{"hidden_size": 96, "bias": "none", "init_std_qkv": 0.0358}
Each number is 50 + 15 x the weight over its row's rms, rounded and kept within 0 to 99. Layers, rows and columns count from 0. The size before them is the row's rms in percent of the matrix's.

# layer 3 attention key, 96x96, rms 0.174, rows 0-72, columns 0-95
085:45 48 42 47 19 77 50 44 46 62 41 39 37 32 49 32 20 58 61 65 42 41 28 29 57 28 61 60 55 48 26 38 40 64 61 49 40 74 38 54 68 37 38 67 55 81 35 60 56 68 60 56 50 42 44 30 70 21 56 54 47 72 44 63 73 45 36 47 83 42 40 76 28 48 28 41 58 68 59 57 59 31 77 43 56 30 76 46 66 66 55 51 22 42 38 59
076:61 32 42 49 69 45 38 50 40 62 41 68 32 51 23 41 73 15 56 29 75 32 55 57 44 31 47 63 68 72 43 29 37 60 28 39 32 48 34 59 64 42 27 26 53 59 32 57 61 72 49 55 71 50 61 61 42 49 45 59 28 49 75 40 44 61 45 33 14 57 53 21 61 46 73 39 42 45 46 35 68 51 64 26 48 70 60 24 41 42 46 50 67 79 42 57
086:37 44 38 67 49 83 66 36 52 62 68 51 35 58 60 46 60 48 68 53 35 33 46 33 42 86 61 59 63 55 47 36 46 46 29 42 79 56 61 82 58 55 74 63 70 53 35 36 54 35 87 58 62 57 51 47 44 34 27 18 71 43 54 52 61 49 40 70 53 53 76 54 53 31 55 46 39 80 62 69 47 43 23 44 44 44 44 45 53 88 31 60 67 69 49 63
087:47 59 44 60 75 48 62 50 72 30 58 38 30 58 52 39 49 55 80 57 53 43 35 49 43 45 52 40 51 66 59 54 55 85 77 47 60 69 61 60 64 47 70 62 74 61 52 29 58 77 73 57 54 56 35 46 51 71 63 54 54 53 33 51 92 51 71 63 57 33 64 45 63 66 22 25 49 85 67 61 58 65 48 77 43 46 37 41 14 60 47 31 35 35 58 53
089:24 56 56 53 55 67 65 59 50 45 61 45 42 79 65 50 52 55 31 37 51 45 50 54 61 88 37 37 48 55 53 41 42 45 27 50 58 48 71 43 43 70 60 69 67 70 45 69 55 47 31 69 32 35 45 35 66 59 58 70 47 62 37 41 62 40 35 49 35 37 51 59 38 66 08 66 68 36 39 62 49 61 25 94 57 69 49 33 50 37 98 45 54 39 64 42
099:22 25 62 62 49 37 72 43 67 48 63 47 61 43 50 59 35 39 72 50 49 69 44 41 53 36 29 35 48 48 46 51 45 55 24 45 82 26 62 80 52 56 83 35 55 81 58 39 61 75 48 55 68 56 58 04 61 33 19 36 64 55 32 47 38 53 31 34 37 42 56 63 46 45 58 35 49 53 33 83 51 51 73 54 43 29 53 57 53 49 54 62 33 39 37 44
106:45 54 63 66 37 17 58 58 54 55 41 36 63 31 48 51 36 58 42 63 80 50 26 44 77 50 42 75 42 78 51 57 44 64 68 60 67 40 62 62 50 50 44 40 56 66 51 62 28 35 30 44 55 61 59 65 60 80 41 58 11 61 28 46 56 47 34 59 57 27 37 22 26 40 69 24 32 37 62 25 70 51 71 34 58 38 58 55 46 33 26 43 38 48 30 52
108:56 50 46 80 63 70 49 46 35 36 65 19 27 62 46 47 28 60 63 65 66 31 62 46 45 74 72 41 55 34 66 53 72 35 32 54 39 43 48 27 67 48 39 57 36 47 49 23 54 53 66 39 56 48 46 42 56 53 51 65 34 62 39 58 78 39 23 31 45 51 28 29 58 73 61 72 63 53 75 30 55 48 50 41 59 47 77 76 17 68 66 46 59 54 22 67
102:70 39 74 33 64 42 22 45 75 47 38 50 55 43 40 37 68 50 40 29 37 57 54 58 51 85 32 53 55 34 54 39 38 76 47 83 45 60 36 59 56 70 22 58 33 48 62 84 47 31 24 38 50 82 38 56 69 64 27 55 65 37 69 81 41 28 56 57 21 59 55 63 41 55 44 48 41 22 39 65 43 40 31 48 39 43 55 55 58 38 43 43 48 56 49 63
104:50 26 33 57 61 47 53 70 33 60 60 24 25 53 38 68 80 54 48 47 36 37 72 54 36 34 39 48 65 53 60 39 55 32 53 47 57 48 50 68 43 52 52 73 58 54 67 72 43 69 65 64 51 58 47 46 56 47 50 20 47 38 37 69 34 19 54 62 56 17 26 63 51 42 51 42 74 58 66 79 45 44 45 78 54 38 02 42 45 62 31 44 75 31 72 47
107:58 70 34 47 49 54 56 57 26 41 23 48 71 59 55 41 60 54 44 25 24 56 28 31 63 50 65 44 38 48 57 44 30 38 47 61 63 45 26 80 50 47 63 62 28 48 35 60 76 42 76 45 60 70 67 44 44 35 61 44 71 53 81 53 46 37 64 70 29 49 38 51 61 52 41 37 62 68 38 65 77 72 35 51 50 47 20 71 63 34 62 70 38 17 26 57
120:63 60 43 48 50 47 51 63 67 55 28 76 36 60 49 60 50 38 73 55 74 36 86 36 18 46 51 46 63 32 69 89 93 47 57 59 43 26 17 56 42 59 54 61 66 62 52 37 64 42 63 48 54 54 68 34 39 44 45 50 63 59 25 66 37 33 53 64 49 28 40 29 62 69 52 71 47 51 69 56 67 57 60 69 38 50 40 73 61 36 59 33 40 39 36 61
096:34 42 69 41 57 38 41 43 57 41 40 68 53 49 28 51 53 48 67 68 60 37 63 44 40 33 50 58 47 62 47 38 63 36 51 23 60 62 47 48 44 93 66 49 51 34 17 39 59 38 84 35 64 59 54 83 58 51 65 28 55 28 52 59 88 55 53 30 44 49 20 46 49 39 28 64 73 49 38 78 47 43 41 47 28 45 59 31 68 88 44 42 54 34 43 45
107:34 75 56 30 50 68 53 63 45 52 58 37 59 27 53 41 00 56 31 35 68 53 50 60 51 40 50 60 60 30 52 54 74 52 58 71 71 80 38 42 58 55 25 58 38 55 32 77 47 47 62 50 61 33 59 71 63 79 46 50 63 42 44 79 55 46 27 59 70 52 74 54 57 52 65 38 26 55 41 54 62 64 51 18 57 55 46 62 57 19 61 35 48 72 34 53
108:34 56 40 55 61 68 17 50 60 32 45 46 40 51 56 32 41 39 38 71 83 42 46 33 48 38 73 52 30 58 48 48 54 70 43 60 55 61 53 64 52 76 54 61 67 70 63 50 45 36 37 56 30 49 36 34 61 42 74 51 46 40 85 36 43 35 49 46 80 30 43 33 80 45 53 57 90 49 38 54 72 69 32 38 50 59 39 63 28 68 24 76 43 65 67 57
098:12 61 40 72 59 46 38 63 64 36 25 26 63 54 72 45 21 33 43 45 42 34 44 31 46 48 55 35 27 62 44 72 40 56 49 29 30 73 49 44 41 50 59 31 33 79 45 45 63 56 73 52 50 42 42 56 60 37 55 54 45 44 22 51 27 51 51 43 61 69 69 38 68 61 28 74 49 11 50 58 42 34 45 74 59 58 29 55 17 51 48 59 66 31 43 57
076:64 51 43 35 69 46 78 62 65 44 38 67 58 36 35 63 21 60 61 71 40 35 67 36 30 32 35 45 38 56 48 57 45 50 72 39 32 44 51 48 37 40 45 50 26 48 38 46 31 40 47 16 56 31 46 71 62 34 61 82 35 54 26 58 57 48 62 45 43 62 45 48 37 34 86 63 55 65 31 44 40 27 45 72 74 37 69 53 40 71 88 59 46 53 70 70
095:45 76 61 54 95 35 70 68 80 52 59 47 60 51 64 52 43 44 55 46 49 57 44 58 57 38 57 53 59 50 44 51 52 44 53 64 20 67 43 69 96 53 60 55 29 49 70 29 20 32 44 47 54 47 61 59 66 50 58 99 53 50 73 64 49 45 53 58 41 41 30 53 58 70 51 68 48 36 51 26 54 61 49 48 75 33 65 72 39 44 43 61 59 65 35 70
087:38 68 37 69 57 61 47 70 72 43 46 66 26 54 48 43 55 38 55 58 52 56 33 63 83 55 50 33 59 54 36 76 54 54 75 45 27 50 47 69 62 50 61 47 69 64 43 53 33 77 33 55 71 69 42 52 45 48 58 77 36 66 12 16 63 59 47 32 42 58 16 30 53 21 63 62 54 83 59 55 51 40 48 76 50 44 58 57 57 59 70 34 51 73 55 41
098:34 50 61 61 18 28 70 15 53 52 41 55 40 46 45 53 56 49 42 75 38 42 34 39 32 89 64 47 48 48 38 53 50 47 34 35 64 58 53 61 28 49 57 51 51 41 33 45 51 37 55 83 56 57 71 22 51 45 39 41 63 52 42 74 49 89 47 72 47 58 68 73 58 39 21 27 61 55 50 53 31 64 56 46 44 21 60 55 88 53 47 32 26 44 41 43
108:54 73 42 32 29 66 57 49 43 49 57 34 71 55 25 66 51 59 67 57 49 33 39 47 39 77 62 57 19 54 54 58 61 26 59 60 54 28 45 45 31 78 46 42 22 35 57 45 56 34 53 45 21 68 73 30 46 56 38 59 68 40 65 61 58 56 45 63 41 56 67 81 42 65 43 56 72 37 75 72 36 69 51 43 35 48 40 52 71 28 43 48 55 71 24 85
132:69 43 38 37 42 54 51 54 31 45 45 40 33 51 66 27 73 34 50 40 46 55 71 47 51 58 25 99 32 61 45 40 53 76 40 68 36 76 47 54 33 65 42 55 38 39 50 39 30 53 32 64 27 54 62 53 63 64 33 66 36 54 72 54 56 44 34 86 45 71 74 83 26 61 33 50 49 20 37 46 53 42 47 39 50 68 47 55 68 40 61 67 55 46 27 64
098:54 46 50 53 64 68 65 38 52 08 49 56 28 09 48 82 58 39 65 62 58 33 57 42 52 44 58 40 49 69 43 59 54 52 30 72 61 66 52 54 54 40 52 51 48 64 39 55 40 90 73 63 46 47 42 28 31 21 48 84 60 42 35 71 97 55 58 42 51 61 53 37 62 26 46 32 43 68 43 40 44 62 59 45 56 31 36 51 43 40 62 33 31 52 52 58
091:41 55 62 67 95 51 33 55 54 38 56 46 55 75 71 54 38 64 41 48 26 46 25 55 49 53 53 58 52 54 38 48 53 47 62 59 58 49 52 24 54 27 80 34 76 47 59 40 66 62 52 28 70 40 64 53 30 54 55 29 54 47 60 43 21 29 49 40 43 19 56 49 63 39 37 45 82 39 41 34 20 54 30 53 70 49 75 29 53 68 42 75 57 59 65 24
101:41 39 43 52 42 44 51 44 38 50 54 88 11 51 36 56 30 67 60 48 39 53 64 51 60 48 30 42 67 42 56 51 65 56 54 42 67 23 33 50 52 23 52 46 20 65 26 60 61 47 35 33 28 94 92 42 63 59 56 65 43 62 38 44 62 23 36 55 61 61 38 55 44 36 36 56 42 66 47 40 39 31 44 75 56 56 69 37 48 65 39 57 49 45 20 66
120:65 63 33 37 43 48 49 40 40 31 88 40 27 65 26 40 51 63 39 38 80 54 36 36 53 43 45 66 37 45 62 82 54 40 54 41 49 45 65 32 45 67 61 52 47 40 52 66 68 25 64 65 50 83 59 50 52 43 55 82 40 36 57 38 43 58 62 45 59 57 30 42 49 50 52 33 56 72 50 70 81 37 55 51 40 65 31 19 49 19 46 45 90 74 56 58
116:41 56 59 51 49 52 58 68 58 37 33 64 45 48 49 60 65 20 55 37 27 53 64 45 38 68 57 59 29 47 65 36 31 57 68 29 37 60 63 69 73 86 46 65 40 55 70 59 70 66 54 41 62 37 41 45 62 41 63 36 47 55 53 29 71 49 46 39 27 21 45 60 63 75 41 36 48 58 68 93 67 37 78 46 66 25 64 57 47 65 24 37 62 24 46 57
108:64 35 52 46 63 41 82 36 43 50 36 53 60 65 39 74 50 70 64 63 52 33 26 47 61 61 52 34 37 23 33 47 34 43 32 53 43 62 47 65 34 75 36 77 60 39 58 66 49 22 55 44 48 30 49 63 44 47 65 50 87 36 25 52 44 76 68 17 77 36 47 61 44 36 56 79 48 74 50 56 39 54 60 76 65 49 68 51 59 74 38 47 43 30 61 40
103:46 27 54 50 42 40 39 69 44 58 54 45 52 38 59 38 22 34 72 87 45 47 30 36 64 60 78 51 41 43 66 39 58 59 40 63 47 30 68 40 54 53 75 54 58 46 41 28 85 51 58 58 60 59 52 71 47 46 26 40 43 49 38 47 46 47 60 18 73 44 48 74 54 40 26 67 41 66 54 54 33 71 69 39 49 23 39 88 62 62 41 13 66 60 45 48
104:65 49 43 53 75 64 66 28 27 54 50 72 65 41 34 42 47 54 58 56 42 59 87 26 67 37 55 47 30 42 46 39 36 34 63 21 49 56 62 69 42 72 53 67 69 37 76 63 51 66 45 58 47 39 73 47 31 40 37 56 46 49 70 09 54 74 55 45 40 73 54 51 41 36 65 66 53 52 39 45 48 47 38 36 34 38 41 29 25 47 27 31 13 65 36 43
112:49 50 86 81 42 59 31 58 40 57 46 44 42 45 32 70 49 49 49 43 64 59 70 55 39 59 34 61 47 63 45 58 73 28 49 18 69 62 62 51 47 63 25 40 53 41 74 97 37 36 32 28 41 32 48 56 71 45 35 38 39 47 51 73 25 53 42 61 56 43 49 29 53 46 38 62 41 39 65 46 57 80 73 64 70 69 49 49 20 62 33 47 47 65 44 69
100:50 60 60 41 56 60 40 56 65 53 38 29 58 53 44 47 52 65 51 68 44 74 59 32 75 22 50 52 79 42 37 46 29 36 54 68 26 30 45 36 43 51 34 69 28 31 27 48 44 52 46 61 57 59 52 50 71 66 15 71 65 19 68 29 47 12 55 42 72 36 52 30 32 24 48 51 32 33 22 48 45 40 46 60 52 55 70 40 33 43 46 38 64 27 42 43
080:73 53 92 37 63 26 55 51 57 45 67 63 32 65 42 55 31 49 38 52 42 47 58 56 56 55 60 44 46 65 51 58 48 69 60 61 40 54 88 53 33 45 51 50 65 39 43 35 69 58 16 59 37 32 57 45 52 81 30 67 49 49 22 42 50 34 16 41 46 39 69 64 60 78 24 21 26 39 50 49 52 32 56 44 46 42 47 61 44 19 61 45 32 71 27 50
109:56 74 28 49 38 55 32 33 30 44 32 48 49 40 68 29 71 53 61 40 51 63 29 49 50 60 34 47 38 31 65 57 54 18 37 33 78 54 47 36 77 60 63 81 60 34 66 49 65 38 59 30 21 63 59 59 59 59 58 54 44 79 41 55 32 78 70 38 53 47 35 53 41 24 60 49 54 59 57 39 42 79 66 68 83 69 67 41 57 61 36 73 42 49 41 56
108:45 35 10 54 47 63 58 51 26 68 34 58 38 29 63 50 74 51 38 52 28 63 58 41 45 55 49 39 47 69 52 31 56 65 57 40 40 44 33 40 45 42 72 62 33 35 35 55 76 61 34 62 48 46 42 74 97 36 46 66 50 29 80 20 57 34 64 51 48 58 14 47 57 60 73 54 47 45 36 31 55 44 46 61 59 42 35 20 43 58 59 44 50 54 63 20
098:51 51 34 77 42 55 44 60 21 58 25 77 63 48 64 38 39 62 73 43 56 66 77 59 86 31 35 34 50 32 71 43 52 39 35 50 61 42 50 47 54 49 63 33 75 37 40 53 70 66 33 48 39 52 41 58 50 56 68 61 46 44 56 67 22 53 66 39 53 66 35 38 65 65 58 71 42 56 45 22 37 69 33 49 47 36 54 30 62 58 71 77 23 11 47 43
117:48 61 48 53 57 54 39 50 38 32 34 62 26 37 41 19 53 38 79 38 58 52 38 44 60 54 13 50 62 40 66 31 51 51 45 46 62 64 51 49 71 47 52 49 51 13 62 50 50 54 56 42 43 46 60 82 51 64 66 79 33 68 65 50 45 68 47 27 48 62 23 20 37 53 83 42 49 52 57 13 24 56 34 42 62 66 68 34 63 70 65 58 36 57 41 70
103:58 58 44 64 26 41 56 41 63 46 35 61 61 63 63 49 34 73 38 62 66 69 66 32 55 41 42 35 75 60 62 48 40 16 41 50 31 41 42 52 67 42 56 21 74 35 17 48 55 42 59 21 49 66 61 47 41 52 46 41 31 40 43 46 40 35 31 36 32 55 57 53 37 35 58 52 38 53 71 28 36 27 63 48 72 37 60 69 65 78 71 34 78 27 21 63
097:63 63 55 49 25 75 51 99 54 55 39 48 44 39 59 60 41 53 57 56 58 31 65 44 17 46 47 65 62 55 73 44 40 78 43 63 40 51 79 63 51 79 43 57 49 39 54 37 39 61 57 59 57 33 51 57 56 58 25 43 39 58 61 39 29 49 71 31 58 55 53 42 13 68 35 28 47 42 56 77 56 64 39 34 65 73 36 57 80 39 58 25 79 47 45 56
117:57 44 54 39 52 72 70 32 48 64 61 44 46 33 37 59 54 42 35 54 40 39 65 54 34 79 77 46 77 37 54 56 51 47 50 54 19 50 40 33 61 42 50 84 60 74 45 52 38 54 57 39 43 51 40 51 52 43 40 57 51 34 76 76 43 10 67 15 41 35 37 35 35 36 45 76 76 38 47 69 41 50 50 45 62 48 57 49 24 71 51 72 80 35 56 21
098:29 45 75 34 35 53 26 58 27 50 36 60 32 31 72 59 58 65 56 54 36 30 33 34 75 53 53 46 20 58 54 53 68 27 61 57 51 70 66 35 73 07 73 54 50 72 45 31 44 37 80 54 56 42 46 47 41 62 14 38 57 69 50 50 61 30 50 57 58 34 27 40 49 55 43 45 20 49 26 47 76 37 50 52 51 71 40 43 55 44 40 37 52 40 42 38
109:45 44 51 50 42 43 46 30 53 23 79 66 49 62 40 31 30 55 76 49 58 39 32 61 23 31 63 50 54 48 57 54 57 36 31 29 74 32 60 47 59 81 69 46 63 53 34 43 51 61 39 64 49 69 30 49 56 70 47 40 40 43 60 17 41 37 31 87 38 35 44 38 76 63 54 34 65 44 85 54 69 60 46 65 42 59 53 51 86 55 21 47 47 37 38 50
098:55 42 59 48 42 37 43 37 49 33 41 80 66 23 54 50 86 22 51 53 47 23 63 53 42 22 77 59 53 31 51 58 37 46 36 67 39 39 70 37 39 49 57 53 64 62 52 28 31 72 55 37 52 70 43 24 85 38 50 59 49 34 41 67 35 34 37 39 30 56 49 36 32 47 68 49 66 53 68 50 05 46 49 45 43 56 60 48 37 70 50 22 41 35 68 49
093:70 47 68 38 61 35 66 38 49 35 50 39 27 32 38 39 56 43 81 59 42 57 32 64 48 21 73 26 85 29 51 29 49 51 30 61 49 47 56 57 26 57 55 48 38 48 37 49 55 65 56 76 68 49 69 48 44 33 55 45 37 52 52 69 67 35 42 47 73 45 64 56 45 32 63 42 26 45 59 59 27 62 61 36 27 33 31 70 61 54 70 72 60 87 21 48
095:51 38 65 61 39 22 58 27 73 29 32 49 35 87 77 75 46 45 49 45 49 61 57 67 16 63 48 51 60 55 49 72 61 54 63 59 31 52 42 52 65 39 67 53 75 34 16 56 29 58 66 59 68 67 56 42 51 62 51 51 16 42 70 35 46 65 61 62 44 80 71 41 34 55 51 57 71 37 42 58 64 49 39 70 54 70 32 39 56 39 65 26 46 39 61 45
105:31 32 66 69 19 81 34 45 60 74 55 35 35 35 36 70 72 55 60 45 52 42 18 55 41 55 52 59 47 62 48 50 44 33 74 70 74 62 19 54 57 42 83 64 52 58 55 69 38 50 35 54 60 61 51 67 80 19 43 60 40 66 61 54 30 65 35 68 60 66 43 68 46 50 57 49 51 41 55 48 58 56 49 35 45 23 58 69 53 50 38 47 48 81 36 80
102:48 55 49 39 44 60 46 67 54 51 65 37 26 38 45 59 57 23 53 32 63 49 87 39 44 67 39 26 45 50 68 33 60 29 35 53 40 52 46 47 39 70 80 40 55 47 47 49 42 49 49 38 56 58 69 60 64 45 24 59 36 32 50 25 59 46 85 75 47 42 53 51 75 42 79 30 29 49 48 51 47 73 72 52 67 45 47 20 71 49 52 18 81 46 67 74
094:67 27 50 45 63 50 42 59 58 50 50 54 26 81 51 55 38 36 41 65 88 23 40 39 58 64 41 28 55 23 45 31 42 52 37 54 42 67 58 35 39 21 24 64 68 61 59 57 66 28 42 31 71 70 64 70 64 59 52 48 41 54 42 31 24 44 75 41 46 25 06 49 58 71 37 47 56 63 59 58 35 44 35 41 41 61 57 57 50 54 56 60 57 77 40 36
102:30 50 86 72 66 70 54 52 45 26 77 55 49 66 34 73 28 43 57 71 55 41 61 30 43 52 53 44 57 20 22 44 66 58 57 43 25 69 51 45 17 49 33 51 56 56 40 53 50 57 55 61 78 47 52 20 38 47 66 29 60 31 58 44 52 62 47 81 45 75 69 39 59 74 53 44 60 41 23 63 59 54 43 52 19 39 48 43 61 38 41 46 42 48 77 61
093:54 74 66 30 56 26 54 52 58 42 52 46 61 70 62 43 54 84 29 53 42 41 54 67 70 41 49 49 46 41 52 43 24 56 52 42 47 61 63 38 56 80 41 63 49 36 26 41 44 42 31 36 36 62 80 56 55 82 47 35 43 71 11 74 63 58 30 56 32 21 75 57 71 43 40 40 55 53 59 24 56 54 84 34 52 48 65 68 62 53 52 65 37 38 26 48
096:57 35 35 38 32 68 55 51 48 41 38 61 20 25 42 23 56 41 63 36 42 75 78 44 67 54 12 38 29 56 80 55 46 22 47 68 66 52 65 66 59 62 47 61 52 54 67 31 42 60 86 27 65 56 39 58 65 53 58 74 40 57 71 46 43 62 52 45 71 64 52 52 39 39 46 41 39 82 56 45 37 54 55 70 62 76 24 58 46 42 54 56 60 70 36 53
104:62 40 47 18 68 46 34 74 48 63 25 46 43 63 56 49 76 75 45 75 52 57 30 42 29 56 46 31 82 64 49 56 55 45 48 51 36 44 53 42 63 51 75 69 52 59 56 38 51 33 82 67 40 71 44 44 38 17 32 71 32 11 58 60 60 37 52 62 61 52 62 61 69 47 42 55 73 46 41 50 54 33 36 51 53 41 42 13 39 29 53 40 36 32 68 61
127:27 31 46 73 39 38 69 36 51 83 63 26 69 30 60 99 56 62 11 40 42 65 58 46 32 59 86 50 60 69 47 61 47 71 39 57 49 33 42 48 50 53 61 46 49 61 45 65 51 56 57 64 54 49 50 28 52 25 53 44 65 29 44 44 53 28 44 67 65 55 42 76 46 49 50 50 55 37 53 90 44 37 27 53 41 41 46 63 41 46 35 38 57 51 44 20
100:54 32 61 51 53 46 66 29 48 53 58 79 81 63 23 59 45 63 43 55 18 54 67 39 59 57 59 41 43 76 66 45 39 64 67 21 50 28 32 30 47 29 64 37 47 55 59 47 47 10 43 52 43 40 58 55 35 74 77 34 48 33 49 87 64 59 46 47 81 68 44 43 50 49 45 61 46 62 61 49 62 34 30 64 44 52 67 63 33 74 63 68 54 62 67 37
101:38 61 52 37 51 51 65 53 51 64 35 52 56 68 54 31 47 28 68 64 59 42 85 50 86 38 60 56 89 36 43 66 28 66 28 73 70 51 33 76 58 61 51 59 47 61 40 34 50 60 39 56 61 49 14 45 55 39 45 40 43 30 48 40 40 63 39 63 35 52 65 48 47 42 64 70 34 43 57 93 66 49 48 62 82 43 56 49 70 81 48 33 46 37 57 39
106:38 64 63 58 71 50 23 42 36 58 52 48 74 61 43 66 49 74 67 58 62 63 55 64 81 43 64 24 55 68 60 49 37 44 41 28 60 72 36 58 22 53 51 74 08 28 57 69 49 65 56 39 33 35 55 33 51 25 93 56 48 60 39 74 33 38 47 50 20 37 54 58 59 47 42 60 35 34 50 46 68 32 70 46 71 39 52 50 55 60 51 46 33 44 43 53
092:37 36 43 52 38 49 57 49 61 45 66 43 41 74 44 47 38 49 48 61 54 41 50 41 33 38 25 17 49 53 49 48 24 28 34 57 50 63 51 47 31 45 52 52 42 57 63 67 76 40 49 81 39 64 46 26 18 39 55 51 37 82 65 46 52 61 65 48 33 31 35 74 46 53 46 35 54 45 61 17 73 38 71 41 23 71 49 84 40 50 59 60 25 32 77 75
099:35 38 67 38 48 67 59 38 21 56 70 49 75 39 48 51 70 11 53 34 36 23 76 71 57 52 48 43 80 60 63 64 57 29 34 27 55 21 55 46 32 49 62 56 59 69 55 51 53 53 51 39 64 49 35 20 28 61 45 56 64 48 42 44 41 68 50 66 53 30 42 68 30 63 63 46 60 59 64 55 45 41 42 72 47 70 41 49 28 40 34 47 69 11 62 37
111:17 47 65 64 57 42 73 38 52 43 43 24 41 52 42 33 73 54 47 33 56 47 54 63 20 55 53 55 47 73 47 82 50 45 60 45 50 43 85 64 60 37 43 37 81 59 68 68 37 34 49 38 47 21 45 26 64 45 41 47 80 38 43 46 31 30 41 50 52 46 23 32 68 56 70 66 50 34 62 40 53 66 51 59 20 59 48 36 22 55 57 33 68 58 76 62
101:59 28 54 32 35 50 45 39 53 43 58 20 28 58 58 49 56 46 66 62 33 59 65 58 69 30 31 39 36 64 46 50 42 59 45 22 62 50 50 57 31 44 51 60 51 73 63 30 13 82 23 46 54 40 54 56 83 56 59 42 41 41 28 65 52 70 59 43 14 44 40 19 20 62 33 56 57 51 61 76 55 57 50 63 59 31 65 28 43 42 54 81 49 50 57 45
116:40 34 47 51 53 58 56 54 33 27 40 47 67 30 37 66 53 50 59 44 62 64 44 65 57 77 30 38 51 60 73 37 54 45 62 51 24 48 71 56 40 34 51 34 77 50 73 41 59 62 82 21 65 84 56 37 44 50 54 68 49 65 43 34 62 56 17 45 43 49 63 69 20 52 73 67 34 68 55 85 75 51 63 45 24 53 43 49 67 42 71 49 30 65 43 54
099:60 69 79 39 56 46 22 42 51 74 81 50 39 34 42 45 51 45 46 54 39 49 36 51 71 73 54 52 16 52 63 51 56 49 65 42 19 66 69 50 59 55 34 33 39 25 44 71 40 63 39 61 66 34 45 60 25 58 49 49 45 81 46 57 71 55 62 28 72 72 56 51 25 35 77 54 48 69 57 63 66 64 49 46 65 27 44 55 54 65 68 39 20 47 32 67
107:40 25 45 53 65 34 52 38 77 50 57 67 54 66 58 41 91 35 57 72 43 28 53 67 49 59 67 50 50 74 45 40 60 24 61 64 18 51 56 34 42 19 55 33 56 73 61 67 48 46 72 69 34 42 42 59 48 28 69 48 49 73 38 40 29 70 48 19 17 62 46 41 44 46 29 51 45 30 53 23 46 60 49 54 65 67 48 68 63 37 41 63 57 35 54 52
114:57 50 59 80 51 51 33 57 33 61 64 23 51 64 49 50 50 74 72 58 65 39 58 58 37 76 75 67 41 57 41 43 63 57 77 44 43 47 65 53 70 36 66 66 28 22 37 46 61 66 48 43 51 44 76 69 40 55 40 65 40 42 50 79 69 44 44 62 46 23 69 31 64 45 39 32 09 46 64 34 32 32 46 66 54 51 69 49 79 77 60 42 39 48 36 51
137:61 44 44 44 40 39 56 43 62 30 28 64 40 60 39 16 45 51 62 54 70 87 43 16 39 56 15 27 55 43 77 52 50 67 56 51 63 75 53 41 56 59 57 52 70 26 30 41 58 50 35 49 57 40 51 72 35 51 66 78 61 63 44 44 34 68 57 65 59 43 29 41 33 64 48 59 29 42 76 36 19 64 55 30 66 45 37 56 55 18 45 52 38 62 34 55
090:35 28 63 69 42 75 48 54 56 64 60 44 55 39 57 73 44 52 38 61 18 14 44 55 39 36 81 57 46 59 41 43 40 58 58 26 42 53 42 24 27 38 45 54 43 88 54 57 60 33 56 77 55 57 56 20 81 63 40 17 46 48 32 48 66 31 19 48 49 56 71 52 59 42 80 32 62 56 38 45 74 49 39 48 31 51 51 46 58 62 35 56 59 51 58 48
101:32 41 48 46 51 59 51 69 34 88 63 35 75 52 65 77 54 58 36 44 36 20 44 73 58 42 92 66 60 39 40 48 64 58 49 36 48 41 42 44 21 48 44 38 42 64 56 53 41 37 52 62 53 50 45 25 56 59 44 12 72 39 66 63 54 42 35 34 19 71 78 51 47 35 35 59 42 60 45 80 68 29 36 53 31 28 51 42 55 59 41 41 63 45 65 46
099:37 42 69 66 63 48 48 65 49 62 51 47 61 41 65 81 44 25 41 74 23 36 33 49 68 24 84 67 25 63 48 52 52 54 58 36 29 40 40 56 48 32 35 47 49 91 62 39 42 42 41 53 50 47 28 17 47 47 50 35 45 40 63 45 45 36 25 42 32 62 66 64 56 48 56 37 54 57 26 57 76 71 73 50 49 30 72 20 34 51 49 43 43 71 43 56
130:33 32 62 57 51 72 64 57 27 71 63 33 55 49 66 83 55 35 52 61 29 24 50 73 52 38 99 65 47 49 32 69 49 48 52 49 40 42 40 32 32 41 45 38 31 73 49 42 37 44 43 56 58 57 58 21 71 44 45 25 54 28 48 63 65 29 48 40 24 49 86 55 65 33 51 48 55 49 41 78 70 32 49 46 40 33 46 49 46 81 55 45 56 44 58 50
095:31 80 42 53 75 60 52 43 18 39 75 60 61 32 66 59 39 49 63 49 50 44 57 50 47 66 37 68 52 55 31 67 56 54 93 67 36 44 45 79 68 29 49 21 89 48 26 38 42 47 75 59 52 53 48 47 43 43 44 29 68 41 48 53 27 39 70 47 56 59 59 60 60 38 66 45 64 43 68 25 39 38 38 42 53 81 33 61 50 45 65 35 52 52 62 31
092:61 61 55 52 25 54 54 49 59 33 57 35 46 50 46 72 39 41 58 49 81 61 51 49 46 54 19 75 64 29 45 48 36 74 48 54 46 71 64 57 55 39 42 47 47 67 60 42 44 41 71 32 33 00 44 44 52 23 28 40 21 67 75 41 53 62 51 56 54 53 38 72 47 75 09 34 34 50 50 48 63 55 77 42 67 61 50 29 53 49 66 45 47 66 38 39
084:41 19 45 50 43 29 42 45 62 40 25 43 33 61 30 67 47 27 52 39 45 56 44 59 48 39 59 57 49 54 68 68 84 29 57 42 67 48 16 33 61 35 36 65 66 42 60 23 21 59 52 39 31 45 32 56 50 51 33 52 64 62 27 27 19 68 19 62 26 35 50 52 61 52 31 35 38 52 59 58 50 46 44 84 50 54 41 52 64 40 44 30 73 28 53 57
088:55 65 55 41 70 40 35 64 78 39 44 54 82 42 38 43 66 62 39 45 41 69 42 67 51 33 60 52 61 64 44 60 40 33 50 37 57 54 38 47 27 71 52 65 37 36 42 62 56 73 53 46 38 88 64 54 52 51 48 67 58 61 41 46 22 38 40 29 59 55 62 14 34 29 69 32 62 33 56 35 63 58 67 39 43 24 69 63 31 48 46 53 80 56 41 93